Weights of a small transformer language model.
Training: a variant of SOAP for these matrices, 210M tokens, 4602 steps.
Each number is 128 + 32 x the weight over the matrix's rms, rounded and kept within 0 to 255. Layers, rows and columns count from 0. Numbers have three digits each.

# layer 7 MLP up, 512x128, rms 0.33, rows 354-396, columns 0-63
123166100149137138090170089131114136172116146080112112131105114140124120139149153127125192193167119132131176129073126121110127162066122120144114093107092130156168092142137154064123065107163123
123166152175177170080152137165163134133162101167148101095088106115134106012158145113125161101143088125125186111104154126149151121132140179093144142105142183088172162131165121136168075096125134
159120080163123122091152109173122101126136164131106174123136137135131127156106175091107163104175154122196122158176097097097115112105137138139162153147094165180130176175137114154159103130136134
155124141139140163144148145066119121172149134143153168120150092164129141084144085114139061102175107075112061132154133136068118138183075134115079091104150062105129109139158141061068125137117057
143121131113145131123153087098162092123138108126097129183116135093102115066106078140109081136144192095141098089135135134139083144086092200137158124109129238142173102118063076141138132145096085
077064153111199156183133213165189166133125151127067161120164105134125158146157086128154131164151058182142135140118170120112142082101117119119114129111132099170122127070095169113121117105133112
070188071115180137055164134128170115151134118115122144128093126067101131132103113138155125136170096166127185115136134156113141120142119210114236150154093119143140151102105094086131114165167085
082160126108123057163159076139151136173115093155154171107092103110102091159099165157176096067171113122135104118109172152123153137172105134130161140108112116193136074131156086113177109152108154
102107125055150158105129162215159105168068140107108124095134144178112167176086095177097155075187130152107132159172173123109101091113118158162073136136145122127148099114151115132116097131067125
128168135118084093175199147122115075156147131102095154162196092108110152122107125129117148106119158136113088092072137199075148130103139133107104111106146159127147127131126103164112157198083211
089063162122168181134156140087138146162121145051125108113108134158116091145163159131174185104132123107114117163075116151100126137073123132116111140167121134191157124119094108113174125143130153
117153094164104104146170141130145085098156100073110139188163099104099138128135089114111115083114144101136151201183120149135110123092184149161140101083092125099131152137140138088081121061173111
170094054113187172109062128151122197131126145126097119097168142128141150085149137174136166092153113162088096106132132118140093115125099138110090106113117072131091119140124095129117108135099133
139145166082170145092084092120118113128100156186133117116174138136125152135198104144190068159077126136090086081114083108131145113091087130144099141164140152169098131123084079144102139104131175
117108116107053121132100120142119109074154130114084134123062110096072103130116124117113083148130169083162139082190123101116147169115145131135147143084137104128146177170088115119146114082114114
091092138158133097093172142148140133185161131124128142150097102112193120139136077096072086126155119156061163120158079173099159138121085175099097129139165110065065121128121093078169108139098064
080162193139117140183082193089139158196149141082118135175096248122155123161118098155123244104196136070185112167132106151126109102188165104107123129153064169125108105152128089131075126121112135
119152128116143142074148156157138147173154111112054122153103176145135150099091142136149145192099145141129113122096155158135096162118077153163093143100152154119139113156095137176110095156109170
133050094063158137086181188137149084165162112184055083142078138074153120097111150135112162150186140099126094148129039094082153096107094170086100162169070095124119156116084074101180168161126116
077115093178128125098214105140111121131157137147140157130115120137077060139123179146143113131114067128105108125129151155076140114095074140102117110135171161130158108116070141135168045147168104
120181119155092123181125088126149122119134099123149103128184134157122154148165101135146099128098102107147122172105148134122146111117143142121167098094178098151084111183117128139161123124095148
157179140146136124112092151095151119148107137190162121121165164182117098133221129169069106120149056150113103064127090156097090126143127219083120129165107104132100071151053150102129126136106156
107089111072140119095126081129101172103137096102100138171150141130101181143121118142165126126138095166067217060103114094135120111153126168137077151120132149109138125116194163070147128123165121
122136199073134102100118091141089126142159106101135128138199139128114137117115143165147118133123098143107126120118123100157079109091116123119100124104112140144144152146144129136124082096126139
078149101118099181168110037136104056137180095116123175101086063111152120110121102136180146190127129187079130142175177126164181120158133122133106162153122146120108053081139141125142114130168109
154099110154099134123154103079187086132114174069106128101108148139132090080050108074111149148124148105080137182159066141091170126120170136107096255116173162166119119099119132131162074174150115
050102102148100150147129154021160104127156088116120096083162144162095130087106116122126049175165112143145082173113149177188119151150128121155165113148064115150107172157064106106130120143087135
131157170094165107132171150139046105130104155146101148103187123147115140094139126080116122123154147094113193121111136168147199151097115147133128131142131120105121084140127121105231104060125085
139132108160139161111111111069073135172126116082146122141195086170116135125135167146138101137091122151104143106137094150168150107127150137161127175096185145159130161129149162102165156145108127
117091186140099055148098123119176132086147134156146101155100094141164092107184186102104116168127103137086142091100095135060070044153133106151094159210140144114088107135135107118105106072176056
144129125136117129160134121114148114156219177123115136115154133124130121150099143119139159147117150149150158145123144089129094126116141110119141086108100130076140131129102157120155100149057125
142057167117140102088086120166057086134109133112072137194129144175138138110153107094090175152145210154165162078129117172141130133090051171127138151156146134161171110113101109099122135057120096
081102147109162102081094107120088134146143131109113179117159127088124093162068088163157090141157147148098100154102133098107120115131187117124111139195087192193125150109108169129144124066085119
190065106116126161095159091159073156127117099123115115136118158160179164103102161109132135126125145138128134145113124153164103165123109196144136162092128139133112149132152163105126086142104096
113122121166142096170097171130137126111122146096053163086145104140123209103115075115066130172071126134123172119088083174169111172183142170122109187133127098105145053137058120108103124155106149
168099157090096157164122112157121121105158131141101085122131111158092129187121097222107179168135083092139097102115106172126121114197119143246102131119167145136133109098127122123083096167098124
138158172117105142132102055117124116128130162164148135104115106134135062132172190087099124160125111107128112108079089161072120110162116141164101160135078143122150146144132114115144128098177136
086105151151207134137156127186145132139125138085137149114124125147137168181159108163080116118116118131070140108166116160152113151148094156123070090120166086157095082142080136107119130097107046
095058202135140132097105163098106173204098087135131126160122115160160184075141164159113071154065160150206222220169082222180070177125168091129155117110063096183148149138126176110137122091130082
135168167136196118128151139109163129176144083107146166167131134151117126178136130120141135162152182121143097138156128135126112154066107182145115124174154122078113115181088134151140148197106152
199120133150121112063134152096140115122118106158162129189111171114151156214070171150164141127130170077172091227127121100173139050071178145106188219117161121125130097158138096063095109131158102
127093200187110143117130152154097092118105183202077085139235156216126084150095160114124141074164180126109160107067192170119110073150144132109135180056136130154148043116211117113111126101082133
123128122202125150141174118169182117131134060092119176162068104192148130101228138161076079112121084109102212146114131145100106133123125137199127109135150077136132107093116106101128155165089090